python train.py --num_hidden_layers=14 --num_attention_heads=2 --intermediate_size=512 --qk_norm=false --bias="none" --init_std_qkv=0.0292 --init_std_o=0.0 --optimizer="soap_variant" --beta1=0.95 --weight_decay=0.12 --lr_head=0.018 --doc_mask=true
Each number is 500 + 25 x the weight over its row's rms, rounded and kept within 0 to 999. Layers, rows and columns count from 0. Numbers have three digits each. The size before them is the row's rms in percent of the matrix's.

# up: layer 2 MLP up, 512x192, rms 0.124, rows 310-355, columns 0-95
# down: layer 2 MLP down (transposed), 512x192, rms 0.11, rows 310-355, columns 0-95
# gate: layer 2 MLP gate, 512x192, rms 0.129, rows 311-356, columns 0-95
up310 090:509512531530535526467487523501483484514498492516494522507489545516488474505484505485532505525530469496516531464508483528475513511588478520502551510525527508517510494487483454470500473478486567515488485464507529503484460498561510514540488453496526519490498534518496529521475502454492487466
down310 098:511518459539533507485516536524511513519515490516516507497506510533509444492525522540478506501478534499490491490526504520481516504507524507521491523480467479495519466511502500458499493484537510495475494454482456437501478519503536533506453471485506546491485547466450498546485523502530486474
gate311 099:515483476534542492435505498503462492508529520497480524487453500515490519495481496500486489482470464526492490501498474535494495489534546509490441466487499522484502458499540525471473468526520503476510456492459468474506492552500515526544505486539500496537481471496545527476503481490514497523
up311 103:531541533449512488495476484517534503506515530480522506475470506478563515485492471540501525520506524527518529485452525437479476490484488494546507535461459466522462513515452484526570491482489497528470542491523486486505512496516501519508474517514542482535509517448464515509478487508473500530
down311 099:556513541477476513495535496467470478458497492517482463499482475492452469491523553516515474525497492469514501532496493520545514514511558459489526513520520508494478542509475511519475489491532451489468511529489512549516502475495537493509476515473455515513493508505545491490451505530503531515
gate312 117:527469484467463499484505496517540487495505522512459501510472464507502541508504491492505499460538517480442478527482487459510465499516511486544471509504502495518507476501513522506502514443474485513526458503486505492456523472460507544534532522509464454504548499487522492531504457525495480533
up312 106:537492496531509514528492484554486458482530517494467483486574508488502491463528531521509540498498497498502521526478499510520530475488511500489472471498477475507499516494515509475480496520507525492491518481525471469522499511505523478488512478510518506503536528527473459569499527480481468491
down312 096:500521502474499497467490499507525499555511496500507510541478509498491527509489536523443478510488454500452487494489482460512471483494515498530464484494493483473468501502484489502514567452466536481457481570516528528515518504465529480483497485485487523479469492500531489543468490495509467503
gate313 104:525507510485512532496512483486506467533483516488509481492522497503507518479546504506479524469499485510508496514529491475512508491514519489495517501517477460444542492504551490523470527526480523514508478515535471503493517517475478524458503506503515498522519507469504519466484487491490540507
up313 106:528511500499524484497496484477517460541484475484507472507488473502519513513517496544488487479539502486484465560541489497493508514517507520503504476481491441491524505447520503479493545483472510471522514488481512532504497539479478519455505453476495489493465472566487496475509517527487483480
down313 106:492477510500520452524453545499499522533487470465499520509464471509482497489501528477508498504487545510465483514550459474501494451482543491504501507522528488505505519488500484518510522474543534472514477519512519494497544516497505487487445475480457531508549551510529518485520524536492541513
gate314 092:482433519526479470536494487486539467513519445488478512519496479428529519452495507499466494527486501514506514499493457539548479500503511523497467509496493492465535480489505531497530480484488481517440514496526554501522525466556503487474506479511455466507492471504483463490457499512481497503
up314 096:473545474459470529453513485566463528447500504519499545507476499516492524521499511512522524464534462487468480524494524469484519454487519476503526491488454500502510508488518487513499546500467520530533476486464530522505475513477493488510457544479530509483447539461518534520483500522508496499
down314 092:484509554489567508446453515538494494511524509491430495468500506486513549474510478507531514478453483525508514521499481506497519485477499508543517432543482481492509506502536501472458550490488524483521489493494531500530482496504454503516460514484475536465474486542507531531505493499485482461
gate315 093:497556488492535493512513498520489491475509525496520497475479492480491491509526489507520529463487489528491496471492478456548471470532530501513410479487499479511512483454489478458478570516484511515541503498443489505487477459512527493521506485459507483551488491539509538531511464538507499514
up315 098:534521505502479453522519539511533503524524495507459459496492472465485495544520545529478495449490470488457513473482520496468476477498459486519471450503538473544522474490534518511514510454466471528541551513485454509486515490524459487555508513498474485548489494502524468504461473510503496504
down315 104:529478482462468515553503519507513483594515469544545476503442550477496525521557478479470523482522498491491518459533519484507511512482483506511460497528484501512488448491482491507521536513536502514533516533491514467531526486480514466473515518498527515526473506519524534560524486454509501516
gate316 102:492489494506507496503491517506502506519503499514504427511488520526520502556534459477451456505504483510501509533492499495548501482528462480499442526492526459495554521495526527524507515506466479481524515512536483476510511530522516546489527526486490513490516482503539539502505492468449529462
up316 094:531524466506495549498513536530519523528463499481495498473547502495538486512498495437524521553523519479447496521544484483483473502502491526483474506473554455497472495456459526564495471467476517490490523550495494508510496499500505478521495434497544524478531503470494475461473520510469479486
down316 103:512506520501509511495467514472506474544463502487507483491470529523446499499492476483499506531444522484454498500496487486506492486549486480487492559478482511482507494493461492525469517469521514488483490520432565479512507502550533511522562528457495523486514450504535490472480516521489485498
gate317 107:525480522549491491530483471492492447522510508492472525509473502507508517464470504491528505464488509500492504475482493479486513521505493498539506506485528500511545526521481509488503475582486495466527522499444536469506470498510469485477555495518480539505468474498490493527497477507509517545
up317 107:520508451472519476488463500516476528510515501512469496449475497514547494518506490544540503473509498518488468509510518538483476503486478498436500481526474503500481488494489507508526539524479516503524493458476551491516485473508499478539509548510538524491505480535489500484504558543492484550
down317 103:512544533486467559506495521532515487503537512463464459451495499451516476489506480508443504527542504518500511482505489476501505496552480519486464506516491491484528512530451485517518545519497476501496539516468505509473517515515457483506525487476489521527492534482497516509539526493492507522
gate318 104:490489529510464467484540519534502515509452497429506521481505443515502488491572494525504494470495464506464476485539494465487480491437501556495508528485501435477467496497523488494495447474491490520486505503497527483514521537471479479481486510465499485471485506484511469500513519476498496535
up318 102:495522463486511503516528526486537516487473479485514520509521501526498527472527499493472504419441558485531495490495514499481493504505481482495521470474487512509486555495526476515496485519514489479490503465462523532473459467495496498499523492501490474494495432453535491470441506471459476459
down318 105:532494462498522514463503494479515498486539506462490520489512498479536525529525477509529471528508459491536491455502484504484514518512485508560513504531475487523514474501458521461499465480501497519506472484503513533513480489501467470496513510538516513526499554505490534498524382515491504537
gate319 098:466484494484475486467491469481495517484486439560495506477492533552523527476505532529492502481480524455508495514529488498502479480503514497524486512498531522484487523475524475484495466505483495549473471469495536453551485542516450506543494514454469509490511558516526497500526504538479525542
up319 098:540497551524518524514533502492460522491504551417509493487475504470493499447478508509517535518499495510510513488493529497523476541524491525491504494499530515511519472490472533498489535482528478445494531485497494558461525499499550499492505473546489520521492467484486504491483470509524467489
down319 103:508494505504538516554483515499487478476496550484552489480444476481529481497496479506513525484530481508520490484528543466501483526546477523492509462472490491498510479507472494537488451547467528459520509477489520525522491508505516521519500515496498515483505492448512504466480494477550451551
gate320 096:507524484496501486506507506512507503493517505509514501483512476494539476499489512478491484515449459506473493517522476484512484493493453490475524497526496534470488493445466509519477498507493481544505510465499531491501526458531470477514503483499492495475494469473474505536517506526451456485
up320 092:512535503470519499516518500523490492452521497485526535521536482487536476497520460473485508506438464466475494514505499530523481482489476489490559517530502553491509483494448488512506490511536489516547493466511522503460503494505491476541499465512492480487491467493468532504524519530469461508
down320 099:531549488493504482559516473505481511452463469485508519516509534517508492462516485491522500517518539451509499483508500480521506531495531451496530509463475506513524523555525488455508535460512516486543499478509493476495478541480531507497503539484491508534512451516504460464504487552494505517
gate321 108:535483506524507504492495494486510548504480476557478477558475529530518552507519488525475528509477467491512507480456508491515503475524512480513475526486538552512493483471487520473498467495490530536509520514480493493473521544479539523495534447465500516490518499475508513536496491504490475492
up321 104:565490506508554512519451533482504502516491463517467507515520528493527519488509530526457484516475472465497490544469492479545509493494544509502517519480490537505492518513499556494518498455467503547480511501474459515508521479492520477565492482475498487499537507485514509468526504505512492499
down321 104:455510486484470506490504546501514460497454480515487462478507523457492493462518494481492483497475493517512513507461547450516480466478479534496501542500477511555499492497473461487487518497492483514448463484487488495548525464537501501527508536467482482491491493499514522480474505482505507478
gate322 093:515518497491482482514528498481554485477541507535514505479487500531481438496463480478486455474496483508439446496518522503489506483450478516512497479481527487508478536474526514476493522501497492511519507579513515502504480499502502539494485534478519453500503527510476464515513531514472511494
up322 098:479511504515497522466504504493473494501503479524498485563554488525473522479525503516488448478532533489510531521500547545524475487458451503494536545465518513524518484492545485490431491544487524479476503494501477516503513501531513474495483522469478499488475522470495466501508474494466508541
down322 100:501508485493499539493488519518521488481474509490482516471510492510520475498451500476456494540534463529495500487498459468520502522525499487494455467511472525476472491479527515541479522550508474489494470540518485516510463538486478489487457528490540507516503484509462526498500435498494468492
gate323 096:475473489516502507508463482490450513517535503479507518459516503521537497529531497530537465501496490517499512529515522484466489466546500517530468536486516525511507501498517512476515524509541477499537491500532488498475520502489454447512495506498495472472508498489524516523472504484502516534
up323 096:559452506512495474509468507487505520516516462476464562510459467527507528482456548579495470523492501500485524518491501500465503498466512521518514493494476502547490489484522514542480476510528500524463474484479498522483499514457492483484460479545470483514490479502508520472490475546453501511
down323 101:532530513524496482518526512459504517495487504504499538493502474505523523502499475500509458558488498517495540479541508502511511485538466499525516447520531476511487509453505515509490481530535472464480492544469507487483552526499476470499462517494515484502499540512526452494502488494510487506
gate324 109:494485514509472512498551483516533508516491510481459501443526514548522417489499462498519546540487471512503527483457462484462484508509493469521507518484533498496530480507475502541476512488503500514465494491511498501502478519492485489495540536504528534520450491517514484509475516458496508530
up324 106:490494524482454527523451485524500502521513486506448503474512517485459479531517523503510516520513528510503478486530518511531515525459519453495516518504497506488499524488544519460488521484504508483493518509484549579462531497498492507513521476493472482486544505489500524553509509533473484511
down324 104:484495473493491482487468532469507524534529519515510504479520508526543511522548533489542479511486539523524494439516505526493453500506463466450480501504511492533519489435468477483533495462515505546478472482542516556532554502498502509510512516509522492453493487526516532509519501473489497508
gate325 108:501513498459477567515537440464508542503544466511498502503520499496528493525508542502479525505484495547433495490535480513467476514484447490497484500557474523503477498455498486525469544504494494520475527526512522512493520489485519505523502473495444488523498483457513496485509487500462483491
up325 114:477468476490523469526505506525493473507500477499509521500521510496541476494511465525548472532484485540511474510449492507463475499504525521509514484470560527512524523460490470532476535516479535504484516521516517540483474521515505487543506514506447467506492508479473502499482501499483428474
down325 102:473530452466511512527500510497514485506482504512518549447505496526470516497478510482506491511498479506514566499475505450518477474515490529435503492580527538507483533497533483519518487514534487478508511509507496510501480517495509489459477514497503509490486484486499493520534518492538485503
gate326 095:459488475493507495470490506478524495498520517513483524495469521488526499524504488496483522484526505525533492523506484474489476507498551517470512511492501479512515496527518511509465499491504526493450487477437550460524495512516527465491505496496511515490497459458467440528481470476490479543
up326 090:491486504500453517478524472452503539557487499495476513483523499488478493487495465506500497482491460502512478482530487499498474539486437489522507485495505491499501516480468473507514503468471519537496464499562480518455563469474504462517549477471469495528495465519460511489463503491514539496
down326 095:494454484511507524473497459505501539529498521510473486526538536476562499531504505510499503480531481505480485502509488500480469476476498502527494539492503511503506490506515492450440502557468468507464527507526536510514530511528508479490502510496488522498517495507544514512480482513518505520
gate327 104:494488496492510476512496481502476491523547554515466478468491490472492523525506495449536482489497508509481446475523499521495484532477494509507458482504503494454491518518513527534519511503489485476442513498490513550510502520514488507475497530483497511454465553512475471532474464484549507503
up327 101:515504502491500470511470490478496512490533523469505482517479483506445491501467450547524486508490474519498484478519498517477515485504455477494537507496519492526483513527513510508508480534553468511504474494475564501508494500470473509445507557471523501542490507503492470485486495476533530487
down327 097:477477436501536512463506506508485477549551502487461495494513491520462508470498527490534480461537541498496448520492525539509492498510473539501466491545552499492525538477506475514504515531567548554489474518493499530549525511480528481550531483501525474498520464472495466493490476489509470476
gate328 086:467483505529541463551518493481503506519504495497477491530580497486505504473475494529528499510543494486505475479507486495512477479515468526488477497461480486486514525536485512497496457508484452499487534497459533485511550457508524516496511514484483486499486523450550497476513481487504518511
up328 107:478508478520479469481475527490533501511529467529542518508443524496498494506490494515461516535513513494481472510503506486449491500462527462485535516544514513533477481497465514508485543495478494535469509553508497529489453521524489478483539507521502479504496432463479489552466522505490474529
down328 104:499536493510496512564497498483573485508521488484516500482540510483519472514501527497470517513530488496466528513487518538481487526502537463519483470508485513535486539494489554467488520521521501515488515533491502487507481472492460515531474500515503497499502462468496542492462476466484546491
gate329 109:532513506423487462486516510484499494520505510502471540489437494532518502509537517500466479434533491515451504476545522480483463492499509508495490496519522505519515504451490502533523500489512454487522523483518474538509499471492498493498506473457488514473556564527534469508483510524510486510
up329 111:479533533485452525526454447518547495509517521493500518501545483471512539526532546532493511473508463508493486502525521492504503518472463505504523486514475508510512520507497503494465512463476513509479470548529528499511483509504488510507545498536520458512466548524519463489490484496477454475
down329 099:515513517520527459532518513448551495495465524487533515524465459483516467513503503537502466543438478501502452509500536507489546522511528479483466553494496492510490487505485495486495489495516523550498507473504478476555493507509523518507482477434454503467489525502488491501476465508475494470
gate330 091:528508506490478457493455500489462512461484508480458507479519522471487501512525455479531495498506498527521476494511528505527543474532514510536468477505500471487534498495498510523485514534515497529501504505506496473478499437527522473468470507513472547502487492524492500482482471476470540511
up330 099:490533489502487481506529472498530505550500500508540469559503456488494476483499508491505514492507533492467533538515494494462458507476470507491528545511502520492459525494516516457533515466475491456452545504505533489476494502479479513523480493517520508496527503484481517494502502503520489495
down330 100:508487504492484499485535454500505520537469528478518491548533474457485522473519467504521493501482515473526460511493490462495474500521470464563466544502513519521506517511495485559523495544451479522484493500498491520506501509522486488527447513459476463519510479526488497497492481451519515506
gate331 094:518488475460503468554498441502469435470527533488517494519469483511493502507560479506508420539528542525542487497504460504521496511532491492468463521512479512528512519543538505511503530496462503509494537459455470504505499521464530538533479526515449507443512492546502499546529522456487476503
up331 092:499480495515532496525506485485481455502484516487490466467487487474467476491519507490504470559539512547513446526494471469522476479537481508497473512513455470469492513506508475500487559477483500519495502469484503473503527473471563526482500492462492512477501472553491480508544498441524427508
down331 100:512515469493512563555533512485520513456476503481563496537469518512520511474494493508435516499476515476477484494526537465471514527438510523492516531457511535505479471539497508522462502494495503500493483509491501529528492472506507455495545448482498535530531506498509538436486511537516523543
gate332 098:485467492534486520553506501553500522512471484485522445476447516496475517504480505503523482505438525501500502523496532494534498505547515498508485508461450506522487499504492476515521466542472478469479481454485496493476492489499523513525527498499545498459460475492498474474515440553507495491
up332 097:511517531470525505528477507482517506450478491506493454486503468476511518466505560526444514500490521528535529499476481448503524481491484482509493479505500475558515459449505483475513501511502505540560477452465502507531518468464470483532562487530501497538495489524499496472519416545511500462
down332 102:489487515497526520498518506480475475480472496525485469489471475509462511458504498530501497492458535527486514524507500514542481493496499492477487472491461445482504470520429456498485455529545545537559504483478524513495524485461508506535492510455514469518532486463443480461535474499505502512
gate333 094:524498516538507510451473428473510494521526518549492523481499499537477493500492484564496484462456495527505521476497553490559469474513518487502471519492553523481524469581495462495520545481500504529520508502510520481510542506496495524515514483501514520528550528501524459507557458507498513529
up333 088:492452470529449509476473475487500466488512492458482484497534496517504551514527506511480510513480493520517536526468473499548462457523493470546487488500506506455479468535502468472576488508514462518532536483499523468530524504477492493495488520504501500487508529561524516529539499472460513528
down333 093:479439480519505520472490506552502484486528486539489509495499506500479498504484512490498551529473486542541483496540481506541479477474516505506499445518496529501487564480523530520534452500463507536530545520504467507508497538469454513491484459515536519476515529506543519463484508532534545544
gate334 093:517507489477518487514529474522511461515519544565497541519488442463536518525544508479491495496478493495459462480466454552455496486524532462487499469513491548491478532537531512493510529503526522491503491479503490579526510525494495471530494493481484498524538498510512514526529454524489465481
up334 087:491498520559480550444493482502502513556519494518523517470527525438483478493518496547480509502516505520492534523503557494507481482522528508496462515453541527471522488464516460540463494472473483499499493510496457486496478522496520493517513486548475509575479492502529499527492513504521515553
down334 092:474453499496496469497493475468498494478511472482562485533510491465542483518526452492517535482504527518482483511488520511478503529460501475536483532522495424559530531515481503535466498525469514496554463506528491451495503510506512494543487501516509461477465485499531479521566464504461482479
gate335 105:522491521561492543524497509482529503457517461513520457502455485545483518511504551483497510462494481508539502497471526499539604463481529490494551483507488522472531480498522482500485490533521497476531528511468491516531445494520462522512495472476519467508496499480517477466543527518466494508
up335 102:506473519472489500511523488498506512446504437497496475500507490514537461509521517482480549498513508509537495485500512499502555478507512469453531462506470509518546473505497488519514468537503512509477521504464540495511494492483491576522520449493518491529472521517485514485498516548510458511
down335 097:492511531487527496527524446550509512531485529531507466485505468485505500504488546533529513475487556491530512500505500547505519516487464531532485511457528513500503530500485531459486486497466451508507493496491500495480507499483501530504497537539468547468511480497516499527447505522505469529
gate336 097:489526516521452511492528507526474501483484511490527518511467543488508502455466514516463489481498473525486534509456534502489481513511521464500505521505505537544494523542485519529452511477451486489477523486507506480474485518482509508492534492483484577530445504488540493512477464471511535490
up336 104:486532513503522472484517435511471519508459454489514510529516539493547501465482490488454501509539465534493494473522526518489492499475502474537484502525506519475481525519534533483480528520496485486525496475518520487533528484530500493486556524492472529477465499490483445495480461507485520450
down336 103:514485502523480556459527516490481526492523505478519482511495533497480502500521496493479495569544505518500521520477502472509480514478493496528554490498510492485476495550488501519462533500513481477520498527485506504555508486497524471486539500467531479476511506490473484495554480488472479510
gate337 103:518498488521518494485497501512479465543493448514508490478510486467526523498504492515457441501531464521465442493498480471509521501497475468477552535530475488502534478489495510489504507508517494486450516509522495481519484501501523494519520523548511523479503473538503519530522452480497501516
up337 098:482513509477483484513486464498530495523503510527549508483492499489512506480501498505448479474465487542497465494464468470533558504543471499508553498522470529527523482504479537474506497486492478503473473496541503487529431489508485485490475466488508489565472502556487484468517531505509477482
down337 099:494476529446487497477476475504529473504470475493547475503473488467537493540460448515500530486512420482502512499532465476519512499524506517495520544499502536503528493490480485450538555493496518491496472496501499517492482473520514498510504507532463504567497500503484490525529475525459505494
gate338 094:539536535541491487486528548515505518524445475515523499494495519481478510485547510543520508495499558469450533509521488482521482484481530476498449471502453530513508498464478532482537493506488502463469521443488480508540481485521561486494471513533484479463483514483461524461500485513466502509
up338 093:448525539494491539484546537464476519495490467517496444531474512467469527500505520479509516503525516489488538485486437487542491499511473534513511531507494505532533491513477532470507476459464515481492479461497508471501482460498521492465497494490503508512512495521497473498499475531474499448
down338 097:537492496539530512469487521502543496496466501478545500502487511474453502447500523508556503502526536498452507493520461470516533485501498534504495532467464497519526516505513506511496517509515504570508480470454513516472508514507557486484519501497494457506492454508484443422456522536466511519
gate339 101:484527471539520506540509508488507505509477495511514478542530521504518500503482487520493481484458483477506544472486511489452498478471478550456503467528485473474482520512494484524493460556512517464466539490495530504503538517499518521501478492513507476461485503512506535515498481550449520454
up339 106:469518475487506479528454530465467491487529498520504500518540483459475481487494513499498527517483466513465491484465498482503452493514517522520502488499499483514457531512493483486505480498498547475462559533476526486505470486502506548503455521505425502523524501533537504531467523491500506479
down339 107:525521467512502472473502540504492511500511465489466509504511511547495527494502521483502428483515497481509486499474524454508451499485482505536534489514517578468441475517498541464457521475467571472493503514503493479514506521510512491478515553485496512523516498537521461523485489487488480476
gate340 093:500536494524478565508502485472510493468528482575538468514495491493537520473491500482521488502475460475516491498510490519534529525551490474434483505483508480513521455538502497506511499455462462510512474547554477497522520484525528517487552470469489510510493541481483483545472466508513451487
up340 093:501487515514552474461520530521482516540458506446470513487523503509485487528528486502503504533496525527482525510531512481481510467452509529506490469522527506513500506480479471487472490539560495519499494486490540491455505524503469503568473505541484496525504494498529533460517488523526519551
down340 097:492507529508532548537526513479508529482487542456491476480497489487525565518537494486506498478505506496522471517488522490467494480500482514510473483510549506521486531540550528502435501518478505489499484496523459471498492497542493504524504473487482493529519445507501495504474448504556458524
gate341 107:504482485497468482478482474516492499516480472549485532543485488505491549491500468507491504476478483474517533542483472475534502499501452472525475536528482510535479497552490556481505534486492474532485501495509502491509512498508507505508520494515482536515541464562494517532513486477513486549
up341 105:508497487494481488485504488514517508468499474515501503498507506482507506515474525561495517509537512474452535491521522499480488445492509503496489528474442525539487485507466517516476510521512503494497477451455465491461492496454501534532542491518483536513506506492532459477507491501492480528
down341 102:532476508512540489532514523478569523497477472479494526479521521563482527489525485469514489516474482500469468492520524501480512452524492491483502495543472501502530482465522518530517470467510471579497460506488534505534502492487518508517475452472475519527504481474524511514500483509523480507
gate342 106:514495512483460497438463539538535495501472507507531517482532528465515498496495503489518499502492504496549465462504492509485515519506502488497553491525484466508491486480510540464505469461459541484452513496497549522466493512475534519502514503481510506503491494465536495465501496468495567501
up342 103:490536506453503470541518513508479489491572527496416512494432491539512495479525483504478503532505540544548472506459500506460467487512479538502476513518514501505501502524525530500487520535487467541520490536491551462491502506511491497551486533542486468529504528554494540532465490567525495504
down342 108:474460513463505503507513456537489494478488533504469516507521519511502499480500461440512521462508520515471502530476465484512526483535478503498514482544474487535458506506518523528510483464553491494456492520553453506555502494514499504509480518476505557492523513520507500535515486527523450511
gate343 104:527513491490481529484497540497483505470475499521504529504503464466520521485508506438478457532514553486464458498469516542506445488491509465517521531504498466481473533482499538555508470557517516528515518480499497488530490466480503515492509514476521541542514494525509518518480501522512513501
up343 106:494457535479487508504509482496542471525515520506477504517475508514532494551473536531488513504490522514482469521523529487527462491512479500465462472552502521503510466465464483483538551477531510462462429479488521538445524529466483507533517459519493505475479478455501473508484496485491494474
down343 102:451503513456557431455454507501502480473492488536493496525548518524551479540497499494497485481520533490531469489530507501481506504503490520516500502486489525502498478531534499517518475465533483487535539461539490490515521490515471493528502511479545532495487490459497494520566526517493489500
gate344 110:529541497456440464480536513489528490502548568508469494475474459555426490526524517507481466500554484553493503485483479474499517513515522500492545498538498497538521555511520530524492532536485483510500493475466483480515469460479465503511529489498486506518455509498490489450504542481506500525
up344 121:498437552488563524502483489512514506522476424501472490492510482480543484499469503498482531494503542497513525510554510472505486465542480525514478495479551503516462478497475486475504483490497518542496475500523517476501481498518516475439492507506509501467534453505551495489513506474543515481
down344 093:503511490532520524508498497477541450498482512464502505516451514541508504517475477476510502538503469554514508508519487557495512544474507575540506498497549511524520493530460489520506521486493559478519519470541447537547485515478534477535496536527545492513492494498496513515467508471513491473
gate345 101:507515493506494441487480436485509483526492499472527506464554509500496538503567502512514500482495565527521485512531496512496499506483482512489513539466456501515521480514476527500496487483499499481495469527487492506531524496528525491505526475485497477477498486496495558501515487488495511504
up345 098:458503534506495556478534503499486480526457535484509480508486501517503487496451525509507465515501499492484481474461448501483506455540532499511514494518555503510467485528545489521538535504515534483484478518502530488482515495515499489516482512498523507460505506504519460526563500498526464468
down345 100:535493503488463468498527542483532501482493481479555492525479501490523553537532484472475516538516519493478492538480482521499528498502482488472491507506506508444473480491528492486515506565505483477477515489547511524520570488529533506518508517481505485499428469471497463567493496466471463513
gate346 097:538556509528508493524481466475497401467508500487459502501535545520515494503564500528523481470544497484499485481517480539549477523504516488550530508545493496501464489533539475467460463488489473513465519496515471499456505493535492551504493479527483483527531518494458472528526471501510535504
up346 091:508501505474468510507525496501519460440511530451487508520555488490499495534520512502517521448518521474534467489484484471513496495525522475544491490495482486554493484515525484539496527436474449480472534494475534485457466451490484543463437492567491516481507516474500516556522435475514506493
down346 099:462453524519440541501492501498513525502497471477509498513526461511541521501482525524549531505470546498515540482524490493474515480504498463489489523494474479523521462530525468498498511457498451487507485472532477485519502480497516482468464512461509511514497543514504496483495489479546539496
gate347 102:488560516499499460527492520510485514483556523501517444476530490525501478507500464470507499467481474485503496498536488561535463535502488509462539469498490499512484493499490466485499484480511527492514498489482457530517541464517508505536506466486519505475520507480472476538495469480536491545
up347 114:501520480467478503493517474487492553489448552479525503478516530489511503467523475506480480503532518516485463515499504509483520473492477500494497496468483511526441460525502549493501514497462521525502512529514529485467496488468529478516501505490486496520459543515486465491479527519502504469
down347 098:511468491522487552497490517504473497496522458500498463484492490484483492511483478538495533478471529525491526498524487514472488516506504496513543538493505518522523515523504538476526467518501509476479493468563498513546490495481505517505510537497480523477479520540519509470558461458443454459
gate348 113:520487509478524477507504549520496523506481535441537532542484535527485484484472463485490509511463561526522494526481542465476497513534475474498503530522522505496456544503511515459549452484516541491476493501519546455481478523461493555469477523507516476507487477527554488505533483499471531505
up348 110:495479500529512514519440450488552494493525493482501492484472503515528511537498529496493526515507525481555524499467495477468514510482538531504510433492543474510495450523500504522534498487466478490535542521519495508554513455536479552524467493487444479477515488506511479503493520479503495504
down348 104:545463526534505528509488490487510518509514520522490506527479499503489521533475482547485505469498485511476516511490475514436500553467512537468533516491492474455486529511511498532496519520501489537489444509518519430514488465451476474502519575539466484496485502490519488534517503557523516490
gate349 100:521521499458515539480440487507530516514475485520488456527490513496517466468518492490482469514471506510532488498509487481475500474473460532472513488510480462496464530482478510481524477504490493507462492524477541512507483462495532430524508477447478506488517485453531540520524496532496528447
up349 108:512527504474496499488436521525513530536496485497500468538489526453527452494497458512517479498449501480550455494524470477462511509446444528503506515505500479542466498493501532478510492491528517499518534494484498520519471476514542464521507472418504479482508525474490537496499494508504507502
down349 104:501568476471513490533470553510518508470472515508511491494493518477486483488481508506521542523450492554497502499508505456492496514476488473464535550544471505545511507503520486481516480495491497497549520504514479500436475494488473516498494525485481460516508525496488497502499477488493453496
gate350 094:533486488497518491510470532523490497479529564528496493499481504540470486469510508520487480541521501464510498482500526490492528529463490508484465507479497496481542540525477480472432539471558479510465477429522462507458518479488484506498489503509513474492499525484539534514518468431481520454
up350 096:462503513507519506487499474513485463497491457499501537500492483464526497520465500480518544505515489525477528512523505505551546490522515458455510511510477514497443475427543521475528463508492510483520495534478507505527491510527507473537509481524490481491526473490503482501466547590502474504
down350 098:492574515480501559505503534534514493486505493476495511491530513516523508490499461518462481514508457493519557492490496450549503536493486504516475514477509454501518494510520511519454517512502478496527474542509507521518500491489524502474520471502492473470487498540501515554467522481533518528
gate351 099:490514518510471505497523508544512521476540495518497495532473509497525506518489531521496480489512516501501457495528506481511540496520554507490521527502482442455505541465472462525480512515478511475498480523477496452525491492510465525457487491478511505509461531471518478451501537471477478509
up351 101:498501497495507519454486480497500502510516486501500514542535512509491517502538460531496508508494538557445480498540506487497512522575486513553507468499522513488468481515534498458484536475507459449489462497521493504488521466533494513497506482517524472503486520522503475548465478504500507535
down351 103:450469491490509477473499507474471563500515524472468479475542505489502469487496479477519489470474518496463476486457495470477529488470525493565581491515495451481483471527516482497488539549468483478492479512500494502491496498502533514515509492506490515521524476520512514506520514509493511506
gate352 094:521460434519504487503477535526470509579515543521504459436504538489515515514530469506482468466519457476502490500484481478536511514517495466523512516539498494511532499486513553543548486520519485467490498502471507507493474516480531504527511466516483490510505498508537484557471461496491551483
up352 091:553453477513497459493482484534471508516506518498476467486513539513502508488477507512477470492461494535522476509519465510497498474532499464496562518522495516517510485461518523517562494526514506510488516495514541468489505512460553518518482475506544524517476530500517496536523453532517546516
down352 102:527523498492524428500436502484550521488556512507494530482494522499522528497471451492464516501483503521521503514484494528582473479505501507471530486498498515484494524503515503499505511493516536493466440471475480468488536491502513513495487497496524528510516554456479509509544547522534494512
gate353 101:527517471520505485477501490528484527507461450498486487473481479523510451526442536499506508519495518517494522490495499496521481467448418544472487472485539524478465533486499504486513516506463461540463524506509499488482471520470512527502521518491514484498471492501503520479592509511526520512
up353 102:485492461483523496515513511508484480497552505478510501526497506513501463506517498465469488460507508465525519551560536519483502511503532493516476480498471492539518520520489479496490476515516474511517512484500469516474539525534513441522527464518492525514477459512500486499437470474464511499
down353 101:494508526512521503493460466504512456482473526508535498512496477516464533487495524498467563483463478506484521475455506508462482551512484570551464503499504522513543480462529505474469476527499512501506458538506479488474516457510481525521502534522467526510472459480484528507463529485521525552
gate354 093:507496494488413505471491486513497512493492494555520490511462477517473462491471514500503486496515535513467513472521474478482481511508479449508478518492504488511492522464500560498491450475528424507527501522486528501492505531493504503482470497483525466474499488521508510538514524480467532541
up354 109:514503455465501550462510524458501530494514495502494442486485485482470501477476484520528543511520465525458492517485482464524498492482490463527477520491509478518481485513465522520530514513482467508495446492500493519530513509451472516473514535515566496514466527532497476522495500496494451470
down354 108:501510472477484511511513521477505515486536520494489468442521534516450508475538490491509467515528499499481500488511482474478492501494490468501466488488485501482482504499476520531483513499503502535498530456529551484474475515509488507484508511509496502515498502467488513483509514471555480520
gate355 103:561514499456532523520544527500467481537514536483474518485488508487519489550515476508478507481542540531519466474512488517491452542517523479500518508502493454494532446471532506480511540518514492500427540474496451487500498518536508489485491495488532523531489516524478503488485510466505528490
up355 107:526511518535482503506536507500497498484483497509515549515469496498533498482519525496508503508500494551483522492491517512486467476464490492466513479499502498491443496453441517503504495498513477464472493480550479494497500501537530475499505506484463509473507487510508499459491507541511538465
down355 103:509503540513535497512542492552465526503471517470474465502516475505501491458497522485476531476524520511498480518466509496511492468527487501519484483516487545486529477554534489539507479484456491511460480464511496512523496476489478513527508468528508491509507513494490488526447546493517487495
gate356 100:492490516521511445499500476471508502537469467511492470522456509505504501525485506484530531469510489473525523507478498502473499497555483486501496546476510495509485505524479498478478488511497485481520505501507540500499508513517547486535553501517482524503515491494534475510467492509525462483